python train.py --num_hidden_layers=12 --hidden_size=192 --num_attention_heads=3 --num_key_value_heads=3 --head_dim=64 --intermediate_size=768 --vocab_size=4096 --hidden_act="tanh_gelu" --norm="layernorm" --norm_place="pre" --norm_eps=1e-06 --positions="learned" --qk_norm=false --attn_scale=0.125 --bias="all" --tie_word_embeddings=true --parallel_block=false --init="uniform" --init_std_qkv=0.0262 --init_std_o=0.00534 --init_std_up=0.0262 --init_std_down=0.00267 --optimizer="adam_atan2" --learning_rate=0.00173 --beta1=0.9 --beta2=0.98 --weight_decay=0.097 --lr_head=0.00456 --warmup_steps=568 --schedule="cos" --final_lr_fraction=0.1 --batch_tokens=32768 --max_seq_len=256 --doc_mask=true --train_tokens=190500000 --max_steps=5814 --dataset="wikipedia_en"
Each number is 50 + 15 x the weight over its row's rms, rounded and kept within 0 to 99. Layers, rows and columns count from 0. The size before them is the row's rms in percent of the matrix's.

# layer 6 MLP down (transposed), 768x192, rms 0.0792, rows 358-412, columns 0-63
083:69 31 53 17 28 50 62 07 75 50 40 51 31 51 64 51 49 43 31 52 50 59 59 47 49 53 48 60 53 51 49 64 56 50 74 57 31 78 44 64 51 41 69 67 56 40 46 42 41 55 39 43 59 58 57 62 38 39 42 55 57 35 43 59
110:58 31 60 41 65 45 43 83 49 40 59 79 54 29 57 47 47 53 70 54 65 28 49 53 36 69 78 57 40 32 40 48 83 20 51 38 54 43 84 40 43 32 42 45 46 74 56 44 44 44 24 38 63 60 76 51 26 34 46 20 52 61 73 35
095:62 36 25 50 53 52 63 61 56 49 53 45 23 56 39 69 29 70 55 47 48 55 45 45 52 49 37 71 44 68 72 58 74 47 46 46 64 37 49 71 65 60 86 49 64 57 54 60 73 38 53 50 55 53 42 26 57 37 40 56 39 57 35 37
074:24 39 79 50 52 17 73 39 51 68 56 33 62 22 59 50 58 62 47 73 49 45 65 48 33 63 27 43 55 29 47 52 31 49 48 41 41 58 36 46 49 45 46 55 41 67 42 69 71 88 42 74 33 65 32 53 28 32 64 35 41 50 33 38
096:19 67 40 56 27 61 52 82 88 35 36 40 25 55 67 59 40 31 64 59 57 37 55 19 19 47 39 55 42 20 73 45 55 51 42 56 70 54 30 58 53 56 51 54 35 63 79 17 53 78 76 68 68 64 50 21 41 54 29 43 72 41 33 45
115:55 66 45 56 44 55 43 27 45 55 82 00 38 57 36 37 43 35 41 25 50 36 61 56 74 58 31 66 48 59 64 61 75 46 46 24 77 68 81 63 54 44 35 46 67 61 36 55 45 73 73 36 45 49 62 37 57 30 51 36 29 43 58 66
081:53 57 60 47 37 53 30 59 72 22 30 49 33 30 62 66 14 49 77 57 55 47 50 29 41 55 56 53 16 39 56 42 34 47 77 56 36 61 51 62 49 46 31 70 23 69 32 52 53 56 48 51 70 56 55 44 34 38 56 53 59 57 83 52
101:46 54 69 45 67 53 35 20 54 33 51 65 75 69 60 63 45 21 33 69 63 72 34 66 58 70 68 62 34 57 71 46 49 49 54 34 50 63 58 46 50 67 42 76 47 43 48 53 62 46 76 31 79 54 39 25 46 24 39 26 32 57 63 14
078:26 45 47 82 42 41 45 67 60 65 47 59 48 67 45 34 57 56 50 46 27 41 63 68 32 35 46 58 37 29 50 29 41 57 58 54 59 67 32 51 64 68 72 49 42 56 77 41 50 44 14 83 39 66 16 54 51 56 47 60 57 43 61 44
087:48 38 63 56 42 47 45 37 30 37 38 64 39 34 54 36 40 76 67 77 46 24 18 48 73 56 27 47 59 55 31 63 47 29 81 63 47 61 45 31 24 64 72 69 50 47 41 53 50 53 51 31 66 20 87 63 49 53 41 60 63 49 37 51
077:57 60 51 59 65 49 56 45 70 55 41 41 58 33 57 54 18 29 58 66 66 69 54 35 19 39 74 60 58 45 92 51 59 42 80 67 67 43 58 37 50 59 58 50 37 23 70 36 46 75 43 50 41 49 52 38 43 49 37 79 41 35 53 65
097:52 38 55 53 45 52 39 40 36 40 52 38 56 44 23 54 40 60 21 49 73 50 41 60 38 55 76 54 31 63 58 47 60 57 77 80 36 67 59 43 18 59 60 58 27 81 52 58 42 94 57 72 46 61 70 34 38 44 51 62 60 57 32 54
102:50 70 47 74 45 33 51 38 51 30 47 61 42 42 38 34 43 56 29 65 70 62 31 63 31 81 71 27 69 20 56 37 29 57 21 55 59 42 37 48 70 64 58 53 24 56 28 42 56 26 66 50 40 41 26 62 50 62 34 44 35 65 36 38
108:49 24 42 25 66 59 56 41 46 66 36 96 42 43 32 58 52 50 37 45 48 57 36 37 48 22 31 39 39 58 64 30 75 44 51 63 47 36 63 52 61 78 49 75 68 37 72 45 54 25 32 57 39 52 04 54 44 42 66 74 53 76 61 24
121:53 43 67 49 35 47 70 75 76 56 49 28 55 46 52 45 57 63 18 47 34 58 62 63 43 64 71 58 34 57 30 40 65 73 49 49 42 32 14 63 58 27 50 37 53 46 42 77 63 36 62 43 47 49 63 70 14 54 28 63 43 43 45 30
107:52 23 37 48 25 51 46 43 51 58 64 52 60 71 51 19 30 37 34 00 37 61 15 56 61 53 23 35 61 43 40 65 52 36 59 49 29 31 46 51 57 67 50 68 36 27 49 30 59 60 66 54 52 23 31 48 48 46 66 51 68 71 64 57
096:63 47 45 44 64 30 45 36 42 36 88 51 34 59 54 45 51 67 24 37 53 54 43 37 55 53 45 86 41 58 36 59 81 51 82 68 34 43 16 60 32 47 59 39 50 77 68 46 45 25 65 49 39 69 51 34 57 35 53 59 20 25 26 41
097:60 56 58 73 28 56 66 55 61 46 43 56 52 33 61 37 73 30 65 19 54 46 43 66 63 68 68 75 30 33 49 38 51 50 59 72 61 44 54 57 50 43 48 55 47 51 50 74 45 66 64 39 40 74 45 58 37 26 50 25 44 60 53 53
113:47 52 59 47 43 88 64 62 32 45 65 42 41 27 49 52 30 49 85 39 67 32 57 57 24 57 59 43 61 58 60 32 02 58 67 53 65 22 46 67 46 52 40 59 66 43 41 50 18 46 70 42 66 19 50 33 37 55 43 59 43 30 29 43
103:55 40 20 55 42 51 60 48 58 44 62 70 55 42 89 34 44 40 26 32 67 46 53 55 34 38 72 66 40 53 68 30 74 39 55 54 62 69 47 58 52 38 52 43 78 72 49 46 49 06 35 48 39 63 67 54 40 74 54 60 37 46 89 52
114:61 57 52 68 71 46 68 53 61 47 54 54 70 62 53 68 32 86 45 49 43 78 66 21 27 57 59 63 57 53 33 36 58 27 33 50 35 62 59 33 45 55 58 62 46 22 37 52 39 39 65 63 53 49 46 48 34 62 47 70 43 82 58 29
094:62 49 32 17 38 45 62 48 71 56 30 53 56 47 40 43 60 54 48 61 60 45 57 37 27 51 65 34 36 48 70 57 59 54 68 14 55 40 23 42 25 68 26 48 67 56 42 74 28 49 55 54 47 30 36 68 41 58 60 63 46 73 14 63
098:68 32 53 46 63 52 47 66 28 85 40 38 66 29 67 59 49 52 34 48 44 38 46 53 36 29 58 28 54 61 35 50 32 36 56 51 49 40 36 64 50 42 91 76 53 55 01 54 53 23 31 44 42 66 49 32 39 51 48 63 53 21 49 61
111:53 46 55 38 54 30 57 44 44 29 33 34 43 43 61 36 74 54 28 50 74 43 45 80 54 59 38 37 64 55 28 42 47 59 44 61 68 62 50 82 59 32 42 81 34 49 42 35 49 34 60 67 51 32 50 52 82 28 32 52 35 43 42 66
097:41 35 56 68 41 70 48 87 55 70 74 68 45 30 61 64 51 59 42 55 50 45 36 37 61 48 14 21 55 65 62 56 41 47 47 58 10 87 46 56 34 24 46 59 70 28 60 43 38 41 44 59 77 50 46 64 60 60 50 52 49 29 34 58
080:69 62 48 46 57 46 50 45 69 82 72 47 30 44 76 45 42 39 40 51 49 59 31 50 52 45 22 44 52 57 84 48 53 56 67 51 43 42 56 58 36 72 54 64 80 26 58 62 51 24 45 54 37 53 64 37 34 14 40 57 41 24 56 54
073:64 99 44 25 56 53 79 56 42 44 67 69 76 30 65 68 53 27 50 42 25 31 43 28 73 54 63 90 72 61 47 41 58 68 64 52 70 44 45 53 32 61 50 54 38 45 47 37 15 62 38 42 48 64 58 58 35 35 49 38 62 60 69 21
074:55 52 23 41 18 88 31 61 59 46 61 40 33 54 52 53 44 60 53 45 63 68 52 45 55 43 50 58 24 64 68 26 24 41 53 44 62 45 61 49 38 64 38 67 43 42 77 48 09 53 53 34 39 64 38 41 31 37 55 40 61 53 45 38
112:62 47 52 63 37 60 26 50 71 41 64 44 61 49 30 42 32 59 66 57 62 54 54 66 55 52 38 51 57 51 57 92 17 69 41 29 44 39 46 54 48 55 62 62 31 37 31 56 42 65 89 72 36 45 67 29 59 26 66 54 43 49 47 22
110:20 55 32 49 48 55 49 73 40 59 46 48 38 55 67 43 66 61 49 35 69 48 45 43 53 40 66 63 42 47 73 44 57 46 41 56 91 35 57 58 46 33 41 54 41 54 63 42 63 23 47 50 46 61 41 38 30 96 44 55 27 39 33 34
099:53 27 17 66 59 56 43 43 46 29 11 50 53 61 57 46 68 29 95 44 39 57 57 42 50 50 73 64 31 61 77 54 32 45 36 49 42 40 47 34 73 55 43 50 27 55 53 31 50 61 59 35 46 70 50 23 54 57 73 44 76 63 47 58
094:81 47 34 34 56 61 53 64 50 29 39 54 44 57 67 45 67 48 61 53 39 34 48 51 37 16 59 52 65 49 81 39 39 63 57 60 40 33 36 53 51 58 56 69 64 94 43 75 59 65 43 46 87 36 52 48 62 44 75 64 44 66 62 17
117:34 66 42 93 73 27 45 59 55 53 50 37 35 22 37 44 34 68 24 50 78 40 90 45 61 69 41 47 58 64 54 47 56 25 52 72 47 50 49 46 56 54 62 42 48 53 66 06 39 54 60 59 58 53 42 46 53 64 47 60 48 56 26 63
097:88 33 71 50 61 67 22 53 65 44 31 45 44 38 55 63 51 40 69 52 59 49 25 55 79 35 47 44 60 39 61 51 55 20 40 42 53 74 53 47 74 39 48 51 75 47 61 60 54 57 57 38 46 66 42 62 39 21 26 65 57 55 35 31
112:65 54 21 31 57 50 68 43 48 34 57 87 39 24 37 52 62 68 44 52 71 51 66 50 57 72 46 73 51 50 53 45 62 44 40 58 65 40 50 71 58 39 55 15 58 29 52 32 48 41 74 63 34 42 62 39 37 37 57 26 50 61 73 38
088:50 37 50 61 55 39 48 74 46 51 73 34 60 38 81 63 29 45 39 64 35 33 29 42 49 56 50 65 36 60 68 36 33 56 87 69 47 60 36 46 50 83 61 62 47 48 54 51 49 64 53 42 76 11 59 46 37 33 37 43 74 47 48 39
089:52 46 51 49 48 54 43 77 42 33 45 66 41 65 46 53 34 41 24 41 40 55 33 44 50 50 66 41 51 58 32 26 43 37 53 46 25 54 53 62 68 73 42 46 66 31 59 46 46 15 32 47 50 66 43 45 47 57 39 60 61 38 69 67
103:39 52 28 18 39 59 62 37 75 52 45 48 43 36 43 64 54 57 53 65 25 43 29 52 56 35 66 27 64 46 62 34 76 44 68 40 79 59 36 36 75 38 47 33 32 12 55 58 47 42 78 42 22 61 45 50 58 47 40 74 39 61 52 38
105:52 82 70 61 54 49 15 68 49 57 46 56 45 35 15 41 72 62 36 59 48 71 48 53 64 18 43 63 48 43 37 40 33 23 47 43 32 55 54 47 24 38 55 34 45 71 41 49 48 36 35 24 45 31 57 62 46 64 68 52 34 58 56 55
108:55 63 40 33 65 46 52 48 42 48 07 60 47 64 39 65 54 25 45 49 37 41 38 64 67 46 43 71 30 56 85 80 45 52 41 37 53 65 32 36 41 39 72 46 53 64 47 54 51 45 53 46 47 83 52 44 58 56 64 29 41 82 43 16
112:60 36 67 57 54 55 68 49 30 37 49 43 53 64 62 82 56 60 50 43 59 64 36 57 59 45 66 70 45 61 46 45 59 43 46 53 47 62 67 72 37 35 26 80 57 28 46 59 56 63 34 40 29 47 54 62 63 36 27 25 55 61 57 70
100:52 66 50 24 25 34 30 66 67 54 68 51 88 62 66 45 58 53 56 59 43 40 30 31 58 49 50 51 59 59 64 46 69 58 90 58 57 50 49 24 14 32 90 12 30 43 33 51 39 46 48 41 39 51 50 38 40 53 51 81 45 31 36 53
109:48 43 54 15 75 43 35 60 59 53 51 73 76 63 25 59 59 69 54 58 48 49 57 57 65 57 41 42 62 31 63 56 59 57 39 59 63 54 26 35 40 39 39 27 28 54 50 70 54 39 63 49 73 38 42 56 57 45 67 41 68 65 45 29
115:27 45 31 52 45 56 40 61 71 37 44 45 54 60 64 49 46 50 65 39 53 25 58 31 63 76 61 58 45 59 53 63 73 52 61 60 48 28 72 75 54 71 67 32 51 75 55 66 55 47 70 58 66 49 35 34 70 28 12 50 56 39 29 34
082:25 51 58 53 62 71 52 51 45 52 43 55 56 43 61 50 37 65 66 72 41 51 43 06 50 63 44 29 51 46 47 28 58 58 78 60 24 68 57 56 57 46 50 56 63 57 41 47 18 41 43 52 41 62 31 50 18 26 46 57 55 50 41 57
096:68 53 33 66 79 39 50 47 63 67 36 60 58 28 55 76 66 51 67 46 79 43 55 63 67 36 55 35 63 67 43 59 39 55 20 54 52 37 45 35 54 54 50 54 38 33 57 74 48 45 14 38 45 42 43 54 65 64 36 26 63 32 43 33
092:42 58 61 63 50 34 44 59 42 60 57 61 58 39 58 62 15 60 49 52 46 58 68 47 57 58 65 01 52 70 41 32 39 39 81 81 57 47 26 41 57 50 65 54 52 33 41 44 45 49 63 46 47 37 46 36 24 40 38 60 62 25 54 53
096:38 55 69 59 66 89 70 64 58 56 58 39 60 37 46 32 29 46 49 75 43 50 34 65 44 70 36 30 29 68 49 56 33 62 62 16 44 60 37 35 52 33 59 33 46 29 51 29 03 43 67 48 66 21 50 52 60 64 65 61 41 38 28 74
108:40 54 44 46 46 22 35 56 65 57 70 52 50 57 39 59 51 50 41 42 56 56 66 42 48 52 55 44 46 54 54 51 49 41 34 52 45 72 55 37 56 52 54 48 42 50 53 50 96 70 45 58 48 54 50 68 64 71 47 35 42 43 57 47
124:43 40 48 57 23 41 43 51 55 40 60 17 47 40 48 49 45 47 30 57 36 52 27 33 33 50 38 35 27 46 52 41 27 39 44 43 99 65 39 54 82 56 19 50 57 40 54 51 46 49 65 58 26 58 38 51 44 46 58 57 31 43 55 40
105:40 44 47 65 86 60 59 51 32 41 23 46 15 62 61 44 55 59 41 43 40 54 68 46 69 21 47 39 61 24 80 37 57 40 54 85 53 41 37 39 21 53 40 51 23 57 67 25 79 62 43 80 54 56 49 49 61 57 48 58 50 59 88 56
112:51 51 55 40 41 39 63 46 34 44 80 45 43 75 42 74 74 55 68 64 60 40 48 62 58 57 52 65 70 51 48 26 70 45 70 48 38 36 27 59 34 74 69 43 41 74 40 52 26 69 35 47 21 27 70 70 48 52 30 50 31 51 50 63
095:43 49 72 50 51 50 21 56 56 61 32 40 49 59 36 42 61 47 51 22 36 26 28 72 39 55 68 62 34 36 34 48 50 65 49 38 56 32 34 68 66 68 67 49 42 47 42 53 54 36 59 69 71 38 32 15 35 31 36 61 67 55 30 45
098:45 28 54 48 41 63 41 57 72 54 28 46 22 78 53 54 58 51 59 34 48 47 60 68 41 52 64 59 38 47 93 30 45 34 50 44 44 62 62 36 71 70 16 72 48 42 38 69 40 56 53 48 72 64 45 55 66 30 41 57 14 43 73 37
114:52 48 27 52 63 54 67 35 58 50 63 38 65 48 52 30 58 42 47 34 49 23 29 47 47 82 51 46 67 46 63 66 37 79 44 64 55 40 71 44 28 07 33 52 53 73 52 63 54 88 48 48 70 43 61 59 50 56 25 57 42 53 65 49
# layer 6 MLP up, 768x192, rms 0.0925, rows 359-412, columns 0-63
109:60 75 61 67 47 48 66 66 36 53 54 50 44 51 57 58 48 57 58 78 77 51 60 74 46 27 22 48 66 30 34 58 31 69 61 44 56 76 08 37 29 24 43 57 45 20 43 46 54 56 42 53 66 34 57 61 51 39 40 27 61 68 51 55
093:44 62 73 19 35 47 39 49 47 48 58 52 49 27 63 65 72 66 54 56 45 47 44 65 26 52 56 23 52 30 59 72 31 28 22 36 39 52 47 59 51 22 63 26 67 29 63 43 55 48 46 38 53 50 25 66 51 66 55 60 67 41 54 42
083:71 63 49 69 81 34 44 71 68 26 62 66 69 71 26 45 60 85 44 38 30 56 42 61 60 51 70 63 52 47 33 48 36 36 18 54 28 54 52 48 57 38 45 39 35 42 50 27 69 65 61 47 96 32 85 29 43 51 49 57 49 48 34 63
095:76 51 71 61 87 61 61 73 14 59 57 59 54 50 65 66 71 46 57 55 62 69 53 55 57 56 63 39 67 64 60 75 29 36 37 29 47 63 32 39 50 37 40 39 41 38 55 57 33 29 35 32 52 42 19 88 66 49 66 62 29 70 37 41
113:37 47 62 74 58 43 55 38 23 48 40 24 55 54 25 47 47 50 81 44 58 33 56 58 79 94 47 55 48 56 48 45 57 51 29 17 45 53 54 41 51 19 49 48 48 46 47 54 38 68 66 42 83 51 32 39 50 33 62 74 33 70 47 62
074:42 73 38 39 45 52 68 08 48 52 42 68 46 74 61 45 80 58 73 38 69 23 56 87 66 43 80 29 35 58 16 53 38 53 51 31 26 61 64 68 44 37 58 51 49 56 77 36 52 36 51 76 54 39 29 35 38 66 59 58 42 52 40 24
107:24 43 65 33 76 49 51 62 29 03 66 54 54 48 46 72 56 75 38 61 62 50 22 92 37 67 59 56 74 59 45 50 43 30 63 80 63 41 67 47 14 12 39 79 46 73 18 22 48 68 56 28 53 54 44 52 49 46 50 76 65 52 65 51
089:60 52 68 56 61 70 42 57 44 52 69 54 61 61 42 62 42 46 45 41 41 41 54 40 46 77 53 45 59 36 72 41 45 25 50 39 77 37 18 64 41 22 54 47 27 38 48 59 37 43 27 34 38 56 62 43 63 29 56 41 38 52 73 60
084:37 64 63 49 74 53 61 65 54 61 30 36 48 38 63 45 57 67 37 53 42 31 56 66 23 36 68 26 48 24 79 43 41 34 51 53 65 69 46 89 62 57 52 51 34 40 82 64 56 60 64 33 44 62 75 70 53 48 68 35 48 36 44 60
079:63 34 60 35 63 49 15 64 29 57 23 40 47 36 50 36 69 75 40 56 37 38 53 49 34 37 57 52 41 57 69 43 33 46 48 63 24 62 70 55 25 33 45 38 59 57 55 44 41 48 51 47 38 68 36 61 27 66 56 60 64 54 43 57
094:19 61 57 47 61 48 55 40 45 48 38 41 45 67 43 16 31 81 41 52 41 38 69 81 38 90 71 58 51 84 24 15 42 64 31 63 60 45 50 33 37 41 53 55 43 74 77 51 43 53 35 41 51 51 64 51 39 66 70 32 58 54 53 42
101:44 38 47 55 55 49 53 52 54 53 53 62 65 61 78 38 68 52 46 57 34 30 61 54 33 36 46 64 49 62 37 39 37 21 57 37 74 54 53 37 47 37 28 43 53 58 30 48 68 60 65 63 54 37 54 74 40 50 44 32 40 23 69 48
105:30 62 79 90 54 51 61 54 74 40 70 50 57 33 49 36 40 62 37 70 41 03 48 45 24 77 48 44 62 39 52 36 24 34 47 70 64 43 28 59 79 58 44 39 45 52 59 46 50 46 86 49 59 45 74 47 53 73 43 27 37 41 40 37
119:49 53 78 56 44 46 31 44 52 40 34 44 51 26 47 18 59 44 51 44 31 21 65 86 64 29 70 44 52 66 46 49 18 55 18 17 41 61 50 49 30 40 06 48 51 50 88 34 62 41 51 56 70 26 50 61 51 64 60 41 58 62 50 54
099:63 40 67 78 65 73 55 48 60 57 59 73 75 39 38 48 54 57 45 54 48 35 59 42 42 67 58 75 67 59 67 48 35 45 26 00 50 72 41 36 63 61 32 41 31 29 44 67 57 39 53 49 45 44 55 55 34 60 39 36 60 55 65 26
102:62 42 63 75 26 55 30 43 31 64 47 39 65 18 42 28 43 59 56 56 65 54 44 27 37 65 64 37 48 48 68 60 69 50 33 17 54 62 57 29 51 71 54 72 48 30 29 54 71 27 44 48 53 61 25 66 66 66 52 44 65 63 53 55
105:39 49 32 47 53 57 54 40 67 56 48 56 47 50 49 67 73 79 26 68 76 34 59 34 00 62 23 44 53 52 67 22 23 69 12 48 46 47 53 37 42 28 52 46 56 47 32 48 44 46 62 73 23 49 52 56 64 54 67 55 33 14 26 53
101:41 79 50 45 42 67 47 58 53 48 61 41 64 52 45 55 35 63 32 60 70 44 56 57 41 44 43 41 49 63 53 53 10 50 33 35 42 53 28 28 23 32 36 38 41 53 62 25 54 31 65 44 40 45 40 58 32 82 60 57 17 65 40 64
103:32 54 55 54 51 44 27 62 32 49 52 41 38 38 15 28 56 65 21 94 90 52 68 42 38 86 39 31 43 32 38 13 38 35 47 64 56 58 49 41 64 53 41 64 46 26 30 46 51 39 51 61 26 62 69 37 51 69 59 67 69 57 53 47
116:65 45 52 46 45 57 45 68 47 34 51 38 51 69 58 52 63 57 46 32 75 77 45 63 53 62 82 56 38 22 30 28 56 23 64 29 45 55 59 52 45 29 45 59 26 56 51 55 42 30 64 37 55 49 26 48 42 41 47 55 50 47 72 58
099:62 60 39 46 55 55 43 42 54 40 38 20 45 69 37 51 71 56 47 46 52 52 73 37 33 53 37 70 73 25 49 53 45 50 45 60 46 52 55 29 54 32 40 26 61 27 52 42 48 42 52 55 64 38 71 45 41 50 40 61 67 63 56 64
095:43 95 28 42 49 57 81 36 42 47 72 55 36 64 73 58 58 61 51 56 46 68 65 48 20 51 46 33 67 63 80 47 42 42 41 56 57 48 53 24 32 39 57 61 30 31 71 56 44 51 50 55 50 06 67 62 64 53 40 40 13 60 47 67
103:53 28 58 63 74 64 68 46 37 54 61 52 50 46 47 74 38 74 63 50 53 24 69 58 49 42 53 70 28 59 52 43 50 58 58 41 48 47 50 72 35 56 00 61 66 29 55 47 53 44 57 52 36 51 49 61 39 54 56 33 47 46 70 59
096:46 49 56 57 49 55 41 63 33 29 40 40 49 43 61 59 65 43 48 56 48 53 65 75 50 56 58 35 65 47 51 52 41 35 28 49 37 93 47 52 57 34 32 63 48 29 50 32 43 24 66 29 70 44 35 70 53 67 68 32 45 57 42 67
082:55 55 48 45 53 53 31 75 53 19 65 44 29 32 43 52 60 72 15 60 53 72 42 69 37 82 60 68 58 46 32 52 64 48 39 66 38 81 55 53 67 48 48 85 52 26 56 58 55 55 44 61 59 47 50 48 67 56 60 42 64 64 52 60
080:64 46 55 63 87 69 53 55 48 64 34 46 47 66 40 49 51 48 50 50 88 82 58 84 56 47 59 72 61 58 41 49 54 27 60 40 24 68 34 46 61 30 51 56 56 31 65 58 35 28 47 33 50 19 57 71 43 59 59 23 46 56 63 88
071:47 68 70 64 36 50 65 74 37 57 41 47 58 59 60 61 53 63 45 47 46 26 38 67 31 58 67 37 27 64 32 41 54 68 15 75 50 42 47 85 35 55 25 78 73 79 39 32 70 52 52 57 52 34 38 45 71 27 63 67 24 11 29 47
113:56 59 36 80 49 57 74 28 53 50 62 60 58 64 54 69 72 64 79 42 82 31 72 56 36 80 53 55 70 79 60 51 52 70 29 45 53 49 27 35 54 43 38 47 49 44 45 52 43 49 40 63 33 23 43 35 62 70 52 37 29 30 24 71
107:53 55 55 60 72 39 68 34 14 66 45 37 30 47 46 89 60 43 58 72 87 43 59 40 56 53 46 66 58 28 74 56 39 72 46 32 55 68 46 19 39 45 30 28 55 21 42 42 60 59 44 27 42 42 38 68 55 58 45 74 63 56 53 60
104:65 58 99 78 70 35 45 57 51 49 39 51 48 20 54 62 40 77 49 73 69 51 53 48 49 51 56 59 48 48 19 45 38 23 51 35 41 51 44 57 62 30 56 35 47 27 17 59 46 55 53 40 43 52 64 75 57 57 76 54 56 22 68 62
096:61 65 69 44 69 46 57 48 20 76 45 60 51 56 48 46 44 61 70 34 59 56 65 63 61 40 50 75 71 44 58 59 65 66 47 48 45 29 47 49 41 38 52 62 32 47 49 35 39 22 35 28 48 57 61 58 28 40 63 53 88 24 38 49
110:66 68 83 50 80 64 69 61 80 38 72 42 70 46 31 51 41 54 51 51 43 51 45 52 24 59 41 43 54 57 61 50 45 53 53 65 50 33 47 36 61 54 54 56 26 73 66 26 33 31 67 35 57 22 62 39 58 97 70 64 49 57 26 54
103:42 60 64 38 72 44 74 86 40 63 58 58 71 34 37 22 22 72 31 69 47 64 42 27 58 47 46 25 44 54 42 54 45 35 64 32 48 30 55 22 50 42 36 50 27 45 26 51 66 55 59 77 54 26 65 47 45 39 60 49 63 34 57 65
105:39 64 68 69 55 49 50 48 31 40 57 48 27 58 53 51 80 60 58 65 65 70 59 56 40 59 64 82 43 41 56 47 43 64 58 36 34 58 54 46 09 62 45 45 21 36 58 58 54 33 19 65 45 45 60 35 76 35 44 33 62 51 52 51
090:66 51 53 36 52 52 16 57 36 29 47 50 38 56 53 23 78 60 24 72 69 73 36 35 40 50 42 38 58 63 49 44 40 39 23 47 52 81 49 39 38 22 47 51 23 40 57 26 55 24 53 47 35 61 08 53 70 53 36 55 63 20 32 57
105:73 32 27 35 56 53 46 64 19 61 46 47 52 49 75 41 81 58 50 60 69 27 55 78 59 49 40 60 58 46 51 40 51 25 45 35 42 39 41 73 44 54 14 45 72 56 55 45 58 50 44 69 53 44 27 56 65 48 56 52 25 56 38 54
094:77 54 62 53 59 59 16 73 29 53 55 46 39 63 81 42 68 38 55 60 78 57 57 45 49 45 37 63 52 47 31 80 56 59 33 61 49 58 54 27 56 58 31 75 33 83 48 52 60 27 48 54 47 46 44 34 53 53 43 53 72 22 42 54
106:42 92 53 56 53 48 75 42 26 39 71 67 36 17 55 56 24 62 69 58 48 48 65 48 62 70 44 50 48 47 58 46 33 35 59 61 63 55 39 53 49 51 36 50 31 28 75 40 38 49 49 09 77 38 47 63 52 48 59 51 30 38 14 65
102:34 61 36 48 52 53 60 58 13 61 71 54 55 59 60 33 65 47 55 45 52 36 59 46 26 68 11 36 52 46 51 42 61 61 56 53 10 37 57 43 64 54 53 47 46 50 31 49 43 15 39 50 74 38 58 51 68 50 56 35 47 19 66 44
109:31 52 49 37 34 49 74 45 24 56 47 46 50 37 76 34 23 44 32 78 41 58 78 47 52 61 38 27 56 31 53 29 17 40 34 34 61 36 27 73 58 33 35 70 51 27 80 32 68 27 58 62 65 42 40 46 49 57 55 54 61 45 65 47
097:22 80 56 43 52 77 60 73 45 69 63 46 26 22 64 44 45 31 52 44 50 65 77 32 47 50 58 42 68 65 59 38 31 44 15 29 44 66 25 23 60 60 41 50 81 76 73 49 29 43 49 57 69 32 47 31 61 39 92 29 34 16 43 42
107:24 56 56 59 58 43 27 29 34 54 36 69 65 47 72 50 41 63 50 58 41 35 52 63 40 29 69 55 50 59 53 60 46 15 47 47 61 51 62 67 35 36 52 42 61 66 52 20 55 59 33 32 37 41 54 52 32 54 56 28 79 70 58 72
111:46 50 54 63 65 63 39 31 52 68 60 38 30 47 61 67 61 45 67 51 72 67 71 46 30 45 51 54 68 68 44 55 20 59 38 46 42 60 29 50 64 49 56 45 41 77 53 50 46 29 41 54 62 23 60 69 61 50 74 23 60 37 62 58
078:48 73 96 71 44 44 21 60 31 42 49 56 42 68 48 38 55 47 48 50 42 46 50 46 65 52 68 25 59 25 55 60 61 40 34 43 57 75 54 29 28 64 54 36 39 56 35 45 38 35 45 55 47 74 11 61 27 63 48 66 22 47 54 53
097:00 52 54 43 57 52 41 45 51 34 69 51 41 59 46 21 43 68 73 62 60 58 75 27 51 39 54 43 53 46 72 30 42 39 35 37 43 50 46 49 57 34 44 48 46 39 86 60 65 58 64 42 97 47 40 32 51 66 33 67 44 53 41 51
081:64 52 39 54 48 57 56 52 90 47 41 58 63 47 26 44 22 33 56 20 40 45 59 72 50 35 67 67 48 68 42 52 39 41 29 35 33 53 31 77 44 57 53 37 51 75 68 35 58 36 26 40 56 57 76 69 31 73 64 06 59 46 57 37
087:22 62 54 61 90 59 53 63 45 25 42 49 65 41 51 58 56 59 29 64 38 48 56 56 31 50 49 55 65 36 71 50 33 44 40 58 45 48 29 41 21 05 31 55 45 69 38 08 51 45 74 40 79 46 38 65 58 66 69 61 56 47 35 78
125:44 58 54 48 52 42 32 39 28 42 85 30 56 19 49 31 61 75 61 75 54 38 40 74 47 57 49 78 46 47 51 46 58 44 19 36 37 33 54 84 60 43 41 27 75 56 48 55 67 64 66 62 67 50 61 49 58 67 56 47 56 38 24 48
117:40 53 57 47 56 60 70 31 50 67 65 65 37 47 51 68 55 78 61 56 57 58 68 52 63 45 67 62 76 53 30 50 15 33 39 22 57 56 17 43 40 44 63 58 25 48 52 46 47 48 39 46 45 44 67 29 60 54 58 47 32 31 71 56
097:66 51 51 38 60 64 15 61 43 60 61 47 44 46 37 60 76 86 63 36 68 25 59 50 41 40 31 43 46 34 57 53 54 49 32 43 20 30 64 22 46 17 41 27 70 47 31 46 45 30 51 41 63 48 28 44 54 61 40 63 67 32 26 43
105:65 39 54 62 82 44 41 57 26 53 69 45 35 23 58 65 66 56 70 61 38 54 61 31 61 61 48 64 30 36 59 37 49 52 54 63 38 58 56 71 11 60 24 34 44 55 66 42 61 52 45 45 41 54 58 64 43 62 56 56 57 49 58 37
101:71 51 44 59 66 43 48 59 21 53 61 32 21 34 41 69 61 51 32 74 40 74 73 43 48 62 70 73 31 60 60 39 47 82 45 63 47 68 36 35 47 40 24 43 09 58 58 54 51 59 47 43 56 52 83 82 70 37 44 46 36 63 40 55
102:70 62 54 44 45 53 36 32 44 61 46 60 47 34 29 13 30 50 48 72 53 75 31 57 38 53 45 45 32 41 64 62 53 38 28 73 62 29 53 57 40 47 30 59 56 79 40 46 49 51 42 60 47 28 46 71 66 62 40 39 58 68 27 62
119:34 71 49 59 42 48 80 51 58 37 48 41 30 29 50 43 42 57 47 61 66 60 70 48 51 51 66 24 38 42 54 35 03 30 30 09 64 74 26 49 35 22 48 53 38 52 73 51 60 49 78 40 35 40 48 54 43 51 47 81 21 58 51 41